From a checkpoint of a small transformer trained on Wikipedia: width 256, MLP 512 tanh GELU.
Each number is 500 + 50 x the weight over the matrix's rms, rounded and kept within 0 to 999. Layers, rows and columns count from 0. Numbers have three digits each.

# layer 5 attention output (transposed), 256x256, rms 0.0649, rows 123-165, columns 128-191
596491473533509474572385484577500497455543491485404527568441470508348593531581387469621550389584518523486472401510574476381460481396524545496387546357467494517565493494513505532526532477546537
459482468487524496480500497523407507615466548558528430453495595510486565526528535505526544497610560521514458456591565476502373488451587430568522468506541494415553508580430476559538534557524473
497506484539518551570400559521485520555587484433503527524532450468442460530424451466504421494465437471509508418520548532685538542470416561586490570518415506480518519494560467488437485499413385
466581483508485495505506563531475500564494497508510485451607485576461527484533494567565475480525507476477419511506461414610537553451501535563426509425526420547494527506531588554581487617457595
433616488574530450485501516489494459527462570475520536489645464545528524510460407594480607456541608363532507488586515548496514488402456528472497387433565585525470455552473538497554435431449460
539572519423444489412394551483504498505474355501499446518527497437480453460479479545505470473453413420471532464508515452517507468496517448482490470526506471535515512438565430502478548497461510
508502486490446547452452488535483547489507553564517568505509453427546488544473423502468480601483496510507432475562506536559549543515523424578432520442557508467487433463473436514507509438511538
483482535482474633453492499357479437468476463481434477597494500526453447564559490464519544522405489494560477521534434528607525481483530498462434477574513530425475456442610469521454520453501514
484417562482482501498615465480527534498595588570525486476516466471547558565588546539431518454505493503476524534506512472443463493498518400509528556534549492423515540586510498396538545428503427
517434437468454462514561611391510518469504501432489606517503517529399485559469440434457478599463566393528457451546527463490564471425481544584530537473520594463520544554488494412501566486524447
470535477458587458452474476457465524463469514558554529471505437443559554547532522540416463528404485478536385512483563497454442593535453562527541500571552446487515445444574556504554521446498458
425539474515481582449526502457543516578585497544532496482461439516503544545470608538449526511509512476525529547447469479535428467424516469526493506511614496435522517437532451543459477489374469
547501526459486506471534513581486554428456525583532535523579451623530528494574463446503484481481478420451454556447453576556559574548475446497442523523494473584522554498478448374420451475588479
522455518595486510518488518514471431505497537447546448543508522503605466542413491461497474504436496533479492539457482476505533508480427469538532532552455464418524493531469487480441527514503412
556511519453529584566483517561531502619450516490461498512546511494500508532383396563452499514552463462493474482453551412414513513537495500560542553505548415472508495408521471600463480518470498
465556487474500472506501503513436419533547537549455510542524424493436515547540565490402535525522475482539553561578505544423537442449502528478468513422411563524431508408508568492448487505545411
468487550519519502467517474435467494480467540544472441555513488490464486425543540552513525484482529493540562458503558565439484544479525485545438430517541469519483428526416482443507450468542510
538556485537446506562483524532556484521503583440530447478508513556443439485510449449577478463537490453468551441465384510471561440495484552466560443507498523535516555412431482491496495428482548
584510545444501413437523314603651530480508498529527608502455482575454441461510538494537417416472522500482492456543493547568522398510521604499531522415504498446503533516472485478535514502451499
529569478462520484566473493490394597546461529499510474515483362467581611554504493507536496528414475450477499447542499452538590536427513494580549444556509521523527434538529529499470507493579486
432501531469445474461458598589557549382526564452457433521456475402518480604529507456508477533493424460521488556465472459545478557533459499480474499506594507485518500443422469527538446526518481
446448542436519510370521540445479463503534527500490607458476516578530491436493538587485458403478566572447496508462506464514482564440479442559601452514450440451490512539637497506484504554442427
405538570530539598530406480564519492542588449487622533560560532485467572466511522471523471437462454536424507504510410500514500465526530466531467510491475462556543582493591519402549517549424568
580565479496499446564543577485503575543489592528470433455438485442456495437403467569497414519494417529516525538484530484638463509449560535457534525481520444523523502575587495452477441560428499
484488483449439445583500541499508467507500499448528527441322482487486537555518511454526429587511553517525472494495614555467406546427484494552468593513487510590580502524571586447517467419447569
504489470493519477550543482452527518485472479534517436498467506474453495543486478463494544550548444467505509551551426445489570436481510494531398527587541505524450471492551512580494550535435414
539521599519471536461473523402510509514407522539504497505561533467586539594557478448429451544426523494538505529457536447509531441481437476530514554465439494456555424428468497457548633450553376
564455502436552552548477461554483553521523458535565472429503544522483465523589537467502486469514457444507482446444552465476426558494477482435441485499495476428525525530531404490506437480478512
504446506534501549427483458520512516546442476495567524458492368574443569486493548495369493482515482515466514403485471439525597528494451610512480455602502518488609499558552475480507468519414460
564447483495467562526580428393587520469482440497516496505452583453419530474444474568528489517486458503446409463537474500473509498531477572441485513483484465573417517461539525451552520393489484
502456503467434541553494449532488468551527526544522589573513452492499474473418522424553602490495467481532578594507541454544501480505463482539518469602476574465478568470527559527415508468557518
501511534594542464502517453569521533482625458583535447492514472542571440475499505459529543558515452529517551427488461485483609513439573488522565599461583580452502544488478416404464540509551476
479583419489477452543486591464466433505457475607448544527542495571481486597539484532609483504498468549525519496546470525431536540590518516521552464467464510410521442610521537514523468492534553
462506547425470514445425482478448498459533582558444467574537466571589516527455446459469504553523533452443445443564475416417533559488513428495462532489547446487552494469520522410558462558575492
631510529479503459444512516580491579460413531425479535515618486535581507535463448513517576517546536520503513508515461469517485623536457602529504421491605533493497540483468489478553470438509492
464471487526528483495499496513474566629429534511536504511489504459530503551553479497509450462585504532371409497487590500466556414505496395431494518499536460469503471504415510547415464491563538
455530558519516521575526532441549466470422444431426512534501449567497515470535490474423503548497469573446516664492537450592520461478488493427528486519512627509430532493523511546535524519498524
546452544597456509565464486533502504559501637541556600347418561416430484460487630539505530434359551534553514438516540501516466506407452402428460580519434457553410569568579488456521508493420505
530486489515592511522503562489588509536517584529446540590483478441602394431500384480502474528412468508579567497436527438543568502552438589502564472518428500535551462532580519492469471539476469
417551410560418480515403476514443398576563499532498451469476569395497598571515552513477578520588500610466468581432408454642578406562491459474473556519473508465487501520478431435531463509435568
462498520391470428504485485497462453482485466501520479552445509577460497462508582423369570557424478510519518515564480511561466429547491554538480587598539479496495535615598523560563489558441555
508443531532518538518601467397479538400437452433456483459492545463490459562553364561550438458410423461527569455524451541531529512547465421634486527494559482534568570491407528548484516513552487
487446479519560484541539403566588562484493464464633452494524472546552451505536529559470449503552421523427394511569572519512503507533487522499477463503486483576441607509445425477505444458435450
# layer 5 attention value, 256x256, rms 0.0773, rows 124-166, columns 128-191
550496580518514511508476493524502525501528382544509464457539501435531505479507500545445533523512536435445524498549499531523436558511479570518480515528512530492446555483506536492485450540588548
452466508443451458424538436549540491340457523552458500539552450555503515558490425453556498548500471502478552494474513493491503450439520433462463434554575431460532468466531441567655517482541445
611513578522462566492480467428412511585556482464557510445562500513611640537509510517460537480433504493526534510468560566466534470613444474515585458574518578392450484498500531471604463524573478
520515491557603521581456508519522505514530444417507556558446464419473517365560577532526530447529537465452492521391477541488542529489596506507515552611556482573473508458477490469454497519553630
493457515482614478576561471506504504488556533446506497553572528530457478551450528439468535524513529470509521491522520462465526566468507550511477478513500531496602484535450553522446474478437503
455494502537440514553510566510490517515494476484468476464506512507504542486539513491448549427563530519515428455479524477520491444515361540493534506408512462524541512487517504500536563510441524
602488499479505446531392546583535504460466493453511495492547584435547522428454541472427490528536558554492608495476507464494530527507534480553541595425462445522520478515388626582502486491455532
530530468465540569473418418505527470498498503490539471511541577478398554470495438502548438494510456470536446505481466457575472512513422530534486428583540643556468433438400562566500469494494574
496556545511546595513398485554440468556510511526469387459527557520540493408450575517571480503551450492503586509497533535462493516423477524456542498481484450439514472493522575550540484493570566
424506536524459511588551491394405576454505489434452442553500527464532441414514458483543592506437497579384561530505405538482607457550446497508509461479406426482535580474403471493379463524566559
558483498451438486434453542492473520510373456566507472509514539451458537523545449475485528442470543542462499377562505562492598506582583502521536467495415524463503534552403541513536538544611487
437473499608538471435507521486564497543503412481511551461430479446476547511492521495514503395473523493520503429480494457512389539502615476505400496531478483506588535500448443518507513460473498
485548438485492467428447572460468465550518478533478551518421474439475428425562415363550450439613476511461556610562472532556459471492596532573498504479508456565378535542531605469501386507529545
463465459473461515516507466513461595382554400516524472490482521480427505430500566547463465469503530579411464547535550490493444415409521491439490402460496535561527508493518469451517485509524468
453474456452412475509523457566535558508454417427484503490528467526465593485506438512523453577436520501519511495424495456566424562565450533597520551537624418515495535494456467555543412457465518
482488515534547552536511539520606470443499569471441434494457535413560529492447483472439495559491557359434493524523483464572581524499465462454494572547490422479527558394572478523442566455486474
468427484544480555489507533506445597561469534495455498506473482501526473519533587568430551523484432545471443533513613503514382493547558478455424528471424477605403448426560365451519549472526521
525545521566492504505507593418511493527501469482458484424440460481509583486530464519566460459547488469488482605523514498537535509455438417492485518568570465569575440483440501425487470445509514
522380449419508465459520565570528397487565538509418503468508573466446398552448533516529477506476551447475510501444449528388412491497526433519518511423544521529417518465527376459541551503554537
542535450555513542561503510524479486638419548488528545440571539528529576403554549497544573442608575501550457437521492520510479452573548564494581557433492431449448500473500520527420560425489506
518486468580543457568528504481479500514515515442506438538456464439447535525485460388560562502492433387458595490499441502484495537569473534511540595408625494580557546415387558492445520588494456
515390532524465542401461574492531506509458530516435472416524518565454453501416469536431558491529453522548404491453568467521533501535540480491433539514563528449428501526398519599473506513536477
434490458488476508525474509499512467521524529528390528480482515485522480480594605545387438583538571463494479434472495492449507479557445537519468458476500562517476525400447518541457498442485574
474494469532492527468477486512442519502516554442532479505493527525495425445523531569541592441504450417482578440495532406549489479466469593518518411521550623499440478512480464549528546483482441
402594440557532476518453433522468512494468583451505526433548520522522437463619543493511420460492588563448515537487519444546550478561443503402513426492554457544529487447441506537459461452528530
512533438475446528500543489554504555442479406465496494571528461494510480443397474577526500498376528436429531521580417433479469509574580423497584449482577524501497488586439512566430347553431524
464485513529487499462493520492408542488505512449503478524485550506502516481452514486548470548522504511446489557495465415582510471518530523572521477507436493527546544491529545577520530513532524
539477451478528430560456542534478547453549574520497456620467525380524471468544530393589564463563601559440546532517515452496442472526478420454446433494410438476411578539520453550540504570575552
510437493478448492484528483547404494457490514627531491453498421529450470579483494490445534542505470480538531521496493549437500454496469439544506539480572517565538532516545461588492471586452513
535559408496505418426521579461468556465481548459448512520409524479566551488613418551471456589488479560544438435554446519431511452542472505589478592509496514541459468578472443495467592458460397
494461529539505527541498506440531489616432421408433517466589496480401509511557557470498497431485587542510459525461558493447385538481559534479419475468411534580536615473503519540432538505502552
551479579463465471466532502479568526484568524444523464480498546467572441429523430523386559516506494479497502533436465505505502475456509477548451492425500546453417499416434551421438521419508455
443514551505497494471505550576471502445392478498493557495485469531503472494514492538457428484439478540478505651485462557566465450476565531476434494485471534525504490512508513503460533541447489
528444467552432615514560532483487561564593514458536482483420495524501560533436541437455442525525514510534364469493517436399440506484482449493557474492532462527485614405509524479492574537655519
592505513498444473497514474464488455417554368545472489476497509484474542524494513578463473515482540440559582521470494471467553536505461593546475428558540457518534531522538460504512517523473546
474504457501412447500553438530594480485453486555488498549534559377460453509483479520566443535492504530522537413459422492426542540512425488491592563468526447478525557515557585434468367547417521
550463462502439556435453606484440545495608465400365476517474556459518522598488521486547455547565472433447532394485591493493571564505490623523441500502423438535597518529488444536485491654544603
546598369456475527389473458508503562468519480434617448416484567562443552609484451474507529420404425481480351490641504458486509556479580457483556476532586503433491506466499505501518531472412502
468571537546546470572481510517488428553432508478462464491464503457525464514539527487473503430502455452584408455447452502396422525524447534534435539510513490525509458611489462534551505516527534
585435476387537447470513561326489437518575487509522395485624445432457485572516447467516501529547573564524362374597529470449447538453531478581555418473499499571446532374489489397478472482476470
495509408527432440628433529510425560509385506496459496560500513471560609446528480475496498549401418474540470530496490408515517448503515430497495518480410504536413375445430586531534553545378436
440529543472491532488505539481481463396659464578438460502449497540457545517440471554488506481519498524453631479443595477397549498512553563554540509411410623454478586528444581545459483469432486
461472375442558462409420433524503569530435528508497457460544512539609511440513448504617387468520582455537482464480367520604462556553454421528628473537420569504520573566504509542464489477507558
# layer 5 attention query, 256x256, rms 0.0818, rows 128-191, columns 128-191
446524543633381578520470486542509430479549517452432489542462511520519590455413432505460498524509499442452577465400491464449551495402526487547445432524443483556450487473521483556498524492593501
530484568538533474537441538503521481455486503432447398446538522381486443552549476592443472477441441463571436479533422552514486417522502563521477415541435513571526528488483530478515473500510449
623432437540504454430556518433490504475528451507510501557472467520485468399441433556444533538458456450585483458417507544443529493472372502521637547531446601488551485492507506430497497436622512
505494507530535563466446528526477544421537494401553497514529452423541443463489441532510496470511473586521495501486434433468478458479446565529524427459520552435467539492429595558455484439437509
502408470467521529573502578441431488504476456483559448480487516443591557560482626488543481468467468497501517538561489672469510444366593506477611486504463517423422540491450545465556496588477511
444482494480541459521480519470444471495602553525376458510448462522471480532458472575458466492562532392490434389658557536456628459543457413482479567557490455494423503458484443499467470491512494
579466538557451456588529526484467542530546443517582484478507519430466441458453475516540510469501523506630497472558526380563520459434603480438476498642528503537548613485490552435448497582539530
474497502506488508371534393509411484486540512539610459484503568529650517484540597626594485577520500554543537542596534441509531595556468507483548483522502493487435467495506470497530509433560515
509423437595478566464493517548458444390465461501540637519492496553482504582523495509504457577394541543534522499512476470513536457522572509461574515466477594445495473492451510530467487521503465
454557533562559566478493537517454567463485493424510558428598490520487607532511533542562499507407496466462492583493606520417543539425515483562508496509486514515538399545522504518419441534528461
521458500546443471460485609494455511484479590498457554514462590433470479544531513426596447532489489604468452517504466518481461496569479514542392568526511615434470595506442414540487551486451524
508441431558447451490517502517518506473547454500528486484399504563546460471531476459521541531500429554419476441440465480528539509439482506543544435482471504495484529463422532588516424559491469
442541431549554492419475576563515510528521464527378621546475441426507490545550522462516478386463546427565525502520439544481514553564493421520426457495530503534482409481447504504528609463564519
470550434559523493564422381422412467485431531504607589535579560511534515456601457593547523467439518550511473415531455468441531604487496493491490565531555503394427513455520542594444460558484426
444483495410518511544539430515489476475503482451524486554471509481489576619500515505444425449544559538668424488436521536541493573463569394550503473557469474493538582570452566534478440473460483
422478488468436488499576479515495471550427523496531540461536565477429460563538518549461526464470492507492519452503511456437502499509533555412482642516490468493461543594662473509429453559464506
555564563539496435491498518623454497490469532403476531525513529435557450361481541456527560542509526403437539488484448450497461467522469478507496526474527519454535468577448621494417586551512488
492542529561475497410545571436549547415540497478551415492527481553468525507394617462558414481576585547520463487548422513447501513480531587477484404462520439497501483508524529532502475426424432
599541430523435528465509472503520601424504596451490596470556476579520514531496478507532488488511504554526537473419494554485509466509515580347602482512535509523469579443502373472433502415405574
408400455504508511560554462460547419587470492468418553541563474528502483519501536473488551493533463462511502511477480460555473477485573468511517364567477578531492558466580578524501588462561524
489587475488578535502519506474533509493547499496502454551555550545474367455548519489669507505490550443498565536485555468568489464545505534508560588497406487451396479525433525385487467518518503
434530483558441480552571539478493480448526483492492485445502545410437508578439532516483474514562506467460583553446470530471425501466429577554486516558581517428571549435429477573374462448502522
435421570505532491518519457472404467468502460449422608584516573371458459479510560486474514552475464449458542556489471543540444486475508447495559446541538535480523492469473521404592458398457476
400485549430457496571459551552513431425594533541562555593551525565446530455439461531484464624601543497495483453540496404506505517498443536481616389540483436537488394488472552585544541545490502
456568493487549475508448406584456467522488515451555535488523460485499461555541525483492527425454452497532531523522490567492548519455471543435514482563539508483578498557466432658523537480499499
441496380481544449458471581532548447557600480452469613528511505510602490575522550478487442455518654464483479536522526550507562507534447497522428502534512526439552536530479564624590509457557513
487541487452503423482491471454600535484507540427579515416431565414543579472500527550540520543551476464485584431555478520558582479502522483413536558488526572526423409536506506590538496474456532
530547520558504506495517418404545599489469532559548510499550527510467551403519583474486363485513537475513448474510507439562574496497521457444441534565472561415459532420553526529568543499581523
499506585518422525510490438568482509562524529528569427534520470520526481541509479565541518539519507466513465533520429552512595498531450473504524496493624463507414578473486506600460576596488523
481455440567503528475490510547471469505444469500442494423611502452460502512506435497465505461512509497511499413463444521535480492587456554481446433486560512488433524587492531495474478464525481
546466515466453447459543418479539380443499415460409508532501565546432467517522490485529467481482462519524472459471551430534431539470474491502460528602554438575522487494481437509495560532435458
464487506546484580528454496492460559490456426561543528467443541466496471480499476483556545509455496487556479523595412483562475466552553470491492508481496455470522486488446557469488432486500507
458460504626435595365488411390435444412480556523450532535519566456515635486491484545526566483530475514439497418419487516578550487498453486440454529485491521531543619526465484437563514549515480
452507538503465523475444446458479515505470478412439535467527539600483538683362528415456493539653587548517513429539534618503552536528489475447452504516431506575470503438532529461484564403529478
511605510526399539577559389483421522536498512457443425482506540532461495451440570476590468497420482593330446547460466509529576505537541392487475494565510479577512515464510414504558475563357545
555474563613478478497446496508518508567436563498568488474552525513561426529485529508459446538551530394500503466482468426499504558486483495496443546508516361500510478498516510554543399429487435
490504360521515451455455438582611598499517469468478545563449496531570559401458484600475561505468426521531607539539518505528491541516516426521579471422464490502568560476560544569440558586531465
465503457421481469491481467662581473540490535525513408516442578534445451585500581525550438455481480532524484476611524335470486554488455568444486516512461370568481559482526498560518545503536488
462524555480432414435456484520480469601462499506593496535522476517464486479594464530526573575582484553551517505436496519549485506567428544498495526407510593508467437534536480535503446557568438
528484462520529491621502624597534515485553583610458525613458458427515600419569527528494549484529597505524511569530464521486456524490512493491535520510446490496573451551427468505459468519501602
593459485401463544505451553546496511511552565455565458468514484465533584585585509562558544495472461490477466464518582488559451502510509454465522524526539481444584563470530406478508505478575606
525525525581526487523463516388500464467432432457500499527498475552470581590479529438623591445507481487472482458466504481437515399440455424517442587507528574519512478544605549460584520460412542
534525565448519525515474495531494468524465427464507539568575468482559404527460501456478515456420490479564400557471477385529464490533525494500479465556458458470538480507482487468520506467510486
526437538514465468460563504454513556509607456481534474452506559461500500480401444490474547474414481399491457485437555495526513467505511560479557478472416553539519546524620608471565411553547389
514465530507483469493515433536412492488508471549434528432411585443425575524556494518429525495517459488588565561483495508593495508501536526498414522506481557406585526523485465402496483536518457
515419462455597554525496552524488522473594534484426519438477496515471514590522550503531419506505530404479467500553561491458519418391513444562454575489464525481527569454464560391523502579542549
483465532526515523521451448442547602492477468509477454604454545528490549483560412395522440606453477540519544488512464510467509498582574553485491435503494558527557533435487528442541600411495538
482428464430586631539561505472453474523457504533349506561446520585464513524501516523522560472590503492470542516495521468404454485483528508531447501550595534437555573473586444526517430459557501
512445556548555427548512457555549550476540543500540488492602471523492465505500500451502497460516521420478513538470487469580492535462405517519530442525551468548477535469444518445560515473441516
540454493492476511427449450489512546508516511507512516430477516434558595569536616490449621489531526426520473495544467503519551496396465494447518436510454521444414553505543436462512526519549541
527528498527460440447464487476414468431494489382498465509567508536489520409484509446507501559488561523407497488529436421511591523456478414534561434534555512515447467503571464504566519476481506
409688392456441403445481447577465513586501570479526534585500462567455449611442499554460486536519465564517471518459352411516531507563539522540443433386523502443541456615403461516528536539499598
497527510434494526520524487517493478474488403424524475473505512477513543504433482494555481442478410537514437530559549522527459406479511584506463448461464443438442462438519451509398384509518436
516463515603510438434526488561515464455517435527488452581609511540443490560499450524546596564502494525476534500513511519393485507434564497478450444550559369444541506459494573588481500545471434
428445495582520499472455407477454510455497391423503466537442491433472573526510461524450476480462363471567562500445532592418468553465502479469488477557387497598483515537541508397509571414569525
580489465530528556503424595401476437494543523517489522447514565484574378605512523490564501512519529540562556464517488433495465404473496487509563533476496405546537487334475444551437449510497532
416442381526438529553429467488524539494546516478486509529549440488458478511504489488467603528525433541514604454497432467523459514531468478434438483480542515483588526554542507543493468580478558
500438524490423544486454473456454518551601577489523516507504530538572403423308487537482521511506543549474469464419549518550493437428545502488461453509441524547482554455509496548508502548504474
479572495481570478443411505440397431482468482508495566566527494626464471487545492577486493471482566473419482498579451574553492421459494515461542495568533499538575462540433485464476457476536468
517528515390423548527604458540508473449435509552425534446504475532511552432461407486502533504492454476493503443507421529498520532579572465446514562512512395590538525455521446489508511488578617
461350482467442475474564469495426475460530482559490486424493576528449496555600534467493497493460526489499486488481371452582496573435441554566544575470498521502498530519463540540549570609462521
476437573597517500523518508525499493530541505576540516445490480528400481539502488518497560430509507464470487474491524564547410494548459389521490491516509568435552594435503415423490420362455485
511535507509540470484521428451476441513352585503474454490534489485487471536550452591537561501487482433474477486528631674492564503455466538499470435591563499551517466523444511508569539488445517
557465467440456462464516430544571483503569525508578631510440578476549523446593564472615528556439469525455514609483506547421548472570445516486515490445474446465475457561428502506488453427433542
# layer 5 attention key, 256x256, rms 0.0796, rows 128-191, columns 128-191
455566432484487579521431485538622586439494479440417540460409575476499569503435498492525546517514545492445588419389458556506540433426431538417515396462389486555529446466396485523454568502501588
477475563560489510580479515466495600544515570496456509537444481554422486440568562552399469496551569573574407509436509552550471455528459474616446577604437511566512517499505458471517476441451386
628407421473520459491472451450559530554476448403522469557499505528567472470546441554477501485512589497545551486478483559542520514540463587527570517571531484462621464468511511456519484485574548
518534463542501530438538524552419485538472461394510533490421506495610522424546583528526506545445443492463477539436467559544435449539493536520562576511530454530466510454473474526440571470498503
502408569516470505585432491578629455478543556385468415599518609461439426459456576478484411432479607478508446484523542501446508433446489462514476514552576415513425532513627521573498589513438470
467518535444569504419472455437513512471531465521487493365513502478510540532407602492527481549431481463564473517561481531536560445458480504484511477565424520550455562455417492521409480478584489
509550528498505498524528529460487463531498526546479544462532634555569546577480570577471549639463485431519454539422590556548492544585425500580474502551478531532469524499501488491480519580510483
501477489509603539502581510463578487457492505622626479483523510521487482542542513538516466459528502423569505546449446507464524611574555603440466456496434506509509463562497522473555562490492542
462439485536507515429450540448488476462441528438370477407421514523558492548617436497483409499421544517529511559547465627455487560536417547455527561515515445437411540487556438493490535551480442
560524560473507528524491506476490433450487558451545570474455459453429488515454457518504453410517410404553496532535587461420494440528403495573483467625495607554411385579420535405485494414527508
511490532514558466536460580455476465493403559554477629430543556489380430555502524483559562493536484588514533472451510465591533372566468568422500518443483484464537559479459469526486430501510498
481469488552586459485531455458563550503375534392449551477495456502516548589513577426502461620479503582438564491441542544431499476463566616453555464496449495450569451499472552550543480449458516
473445569465512499485418497524556511516524469563432594498600462642438481500517403475486480471526506483507477566397488472503505484482482448564577504476497536486484523497457489460526546410532538
461471459527556537488560448537613453413475510528447555481500492568606441475504490516490446466484471496517487537462430584463391561435564649414415478530474495491402443548523569443453540415511481
454517445571491565497490512613515491399554456528601522529426455436615409564482499453419453528537548435532621446510546431530506540509537492605512474422559403633449500513437510475441389449432530
512520461556397461504528422562479442556496506470469502475419510372462521483490564531453516400427514482489454575520454528474518529554515464560545649556411531502586439504523449587476532495399480
447554535501506471505484490520468461429430510467499544489513529465462530419528477453592462474414551451473553502501563597433460513513516556587588456469504549464560600576476508507489472559530424
556515570590446427615495508468528540564450551478472520589533404417499489507346514580495392595538598508585441528498551484500475487488490523427343508541557542414556483500561558532561534489517415
564440515513483529459511586534586441394466575506418487457493497570471519562498437488540536539526517486426476549540556560491471534475513440494475600539526418579614484395503415492601546466525568
538442496542591576525456501521466392540479437475607526567502558523444486537517433495463562500459509476468418514514507461459524450455538511603531463525458574464468563483468527505482590535537595
552473422486401501472471563465522546526512493528476445477515433412432439509588457461522517502511531470495525530635591430517525474523491520577491602418484481550494474559417559439496493555558459
530405423604450565437565559480490500497527562514454524524497571480511445549493544537481592487525563484478433440462580460475350541491497531564497514482516532353478504439530493565482505530473437
506542484556475445456590475503415573424516359455446557558541498457458507473457564528448524483558407455503463521448435541467507527531441471531554532538569490544483490554444435440472557475461492
547496523547512417521545456574496618463517528559542499459525506494544444488454477516581525487493545542521500484515523464536472496547572557423439475537477549508523529457512480476456588532567495
519579390444501499508491551576569460556418480448540528488484423596458438469385485563457489561486448423495403590575443529563432507389517525481514442549559554479499550609453458567573358560455498
537631399504572445398500517463616420377479517504412463479500423431558534568498472614470561529539571496439391506514557547519553469446433514514575423522625587502514467457429524520537468514547598
568496522463569510472379541526500607437486539453504414462482577552469497455491440499520410511444555484398473545603524462598576461406503443499492407561530537570506382507520552384431487525395507
529505483505521594520561437522449503508440500534554484602466523518509547419419487488466503486551513479492487555566510396556558570487516421375534510470470470583499488439499484475535502506521522
392454453428545492476468559592490465501413584472561495367449533457486523579485468652523573549513516549473565549461454485470496537460588454437448508520484506540484464498450456477455587450557397
577499540584534526502489512518431423519524499357464510454591557624481466391558402474607534538457510418506517500419424561517497455451408528509480503487549532412523556570496544565507464534494484
468506463571455536473435529566363399451544454620494486427483576470373515463552542441552492595503413488508449537409504485458465566437387549480556569528502495514551538482446544505551519488381536
465603492497494442547480625544547550489430468574464548488412467595508512458576485499482404458485539474484450470561449498577486502593534536515435537503491425508601484457507561533424549453474528
537598557493544511527537451405431517444472434448481515515431508494462498509455421474591451474644537528491493500492464544506497502519497438463412507494484507588486467523486468473477534535583552
470526513476425534487504460477490547509468435549498543461520556575394544495407511523407498495514518505445546564544610503500453547434458435553477531526449492572417479512500431540561394481380454
386360523444528606427553385486467414429577459430518444486553556493539433543509505498592558504427543474456597479557499399504490541467427487475531487600475485493476566453595471590429492443454531
454488539549590496449561500443448564549510477506564498469451483454474504554462532431532548451509629418472428470583445494422534524533461539471536598552594442527556500531532582536548460509496476
562529610584545482538539409501449555478475420466435357556603532577546431527492440506506496589428501621426473486518479493409428476577458538500517380513458529493522433566579468511490488445529558
505433468462445566509522458529520599534510463577476481382445438451504400487439494502454518572448599438466428513495492499492482506508484556464474479396494542644597520429538509449517452460444429
404424543539457489397503465513472503538506391445507465472455514458559557532561574500377420478609408406512439519394562482436485523443494538469486501465559552483409500449528493481422574509454435
480520510569436414481444577571442560525467552517423480578512474453460474473435491498487562451533456484515450423461455395476532450433565413438451534459518416427578465525457464478540529391523602
504563465498484495487451515480543428480483560517397564534532501461487473503455540517540542503497548413492462476523459484444457494457494510445471545540574526526601460517416554467574521463515587
498512476329461424570431551450506524499412458502495560581518513489521451477467550547555448515541531514468431521456468484589510476490552512544455526540475540469535527513516446563511442538526455
577528475546538504564497601515582496531462390474556495485502518571432523531582519525492411419478509501534539565549456434521508467500463547459560519502463445478491434602464518605492451446426580
508518393529453490439513441491508490573558404500526507552444549437490536488496599510406423573476431441461471392569500525487555495447482569406483512630516430511512490552487512450534520442536445
504443470463416492384485439480484481564529520477494473542445458457441556492572428523481508535562484487468479463578531529604489544539446522559465514508524559498543541560500504463536526486572459
487516387456478558519407580518435494572574582539522464508475513481470505485498563462511475482478485570478472445469507473558493506457601508482439547508478509528456520436474471595455533439445510
530424505519483485454469487531453490535583505541469508612416549577474509580486537444592451500457641441501452477477453607510512565544507474455571445597478435468532475411454566499489574447523508
573474594556471624570457517505450509451530463440458541547500481478472521461492494496527479410444467498462523438510529526490466495527544484517499465512474521538504481450522413473501504471483505
411505568491546531561551480571540506455547494544393463503449490493590472577476437460478559613457504463503440448505582542532516573432610552498449458507540555417554520529491462573497508517518550
479575535385458497538535526481515498454530539566515610411507571435497541504427555542558506486502451544592504517522385517419488464473527452547499544390433459534395558544455513392470465480626540
493545462476472409406515495485450553481465499455545461508578479577542520527460517527536560528489490502510466529453434454443511598444414447598484518418565447505564562524509486513499500540485466
452596481578530440456486488534541535542483468589533472553601423497519509541471446634544499478512534469432520467518412536547566449518570505498446480447537434532496553394497568573551467456482530
448585514464442477447465537545475432574501652483413504411513521505392417485467452536492503531563462527583578442497536501474505467502481506479522528530485475526546544527538491523543389458474526
471544463521462443474530490502534475570547508526501527581528509433606548463467537541536524456562475587567512561460514495442495468530451602545630440544514495512442435563457433609465447503575470
499473564546517597494415479523503507491583485566507618554492637491441501477455541495517470402529598507471490504365397536542487468405424533410569485504400513483402499548531494512484574410514497
468492415468531499480492478446503442510508570521515469522539454502508539580517595487479547522415464574528498514476455471497537413446404487463553398536459417530458492476503477530412399576571405
473549506603514575476576465583599465508450480458536523475508513543451548555494507545456525481530496486563492487551467556469549471496469517464507428474495582393568470433529451413488386462457515
504486417564497485470513581504579518464491466484511480463531545571510484517415458438478457548587514498462539486515533551510554388526464544567486375517487415512559543446497508489394444527518532
533487519497515436483523558526502567532492563571448576476532501514457508522530471518585495489566517514450512465507530558548497489542614519536576568563474529455469489480486527499483527555511545
604561585534452511497566495455454537440492530462438598509576454495558522476508411489534392401495555523513505519528512502452507506565543440498499425459545533399472417468474519509526476464523471
411458602425393489501519535452570552540490434495517507496497478532411481615526598468388542540435474471506518501578619482545467466492433628552502474490475451580524547483492457458436496517535487
448549500477409492433463485397476475532480490516432405412471511498498545488404456426494447470529506490484512514456460592355459510521573459500479446509394451545445492518505549447491478431492484
513476517523554523537506583424500498445509492489450504532464445489596549545468490505431442596565514504496531540528464514506451627468436452433576468495508528524502434525496479469473467501561487
552503501616480476512435419534601483517465583493542598486502534536502491559410456498548618429490540447502503543496584466467518496460466550451471429538403538491589570510549457545463410455523492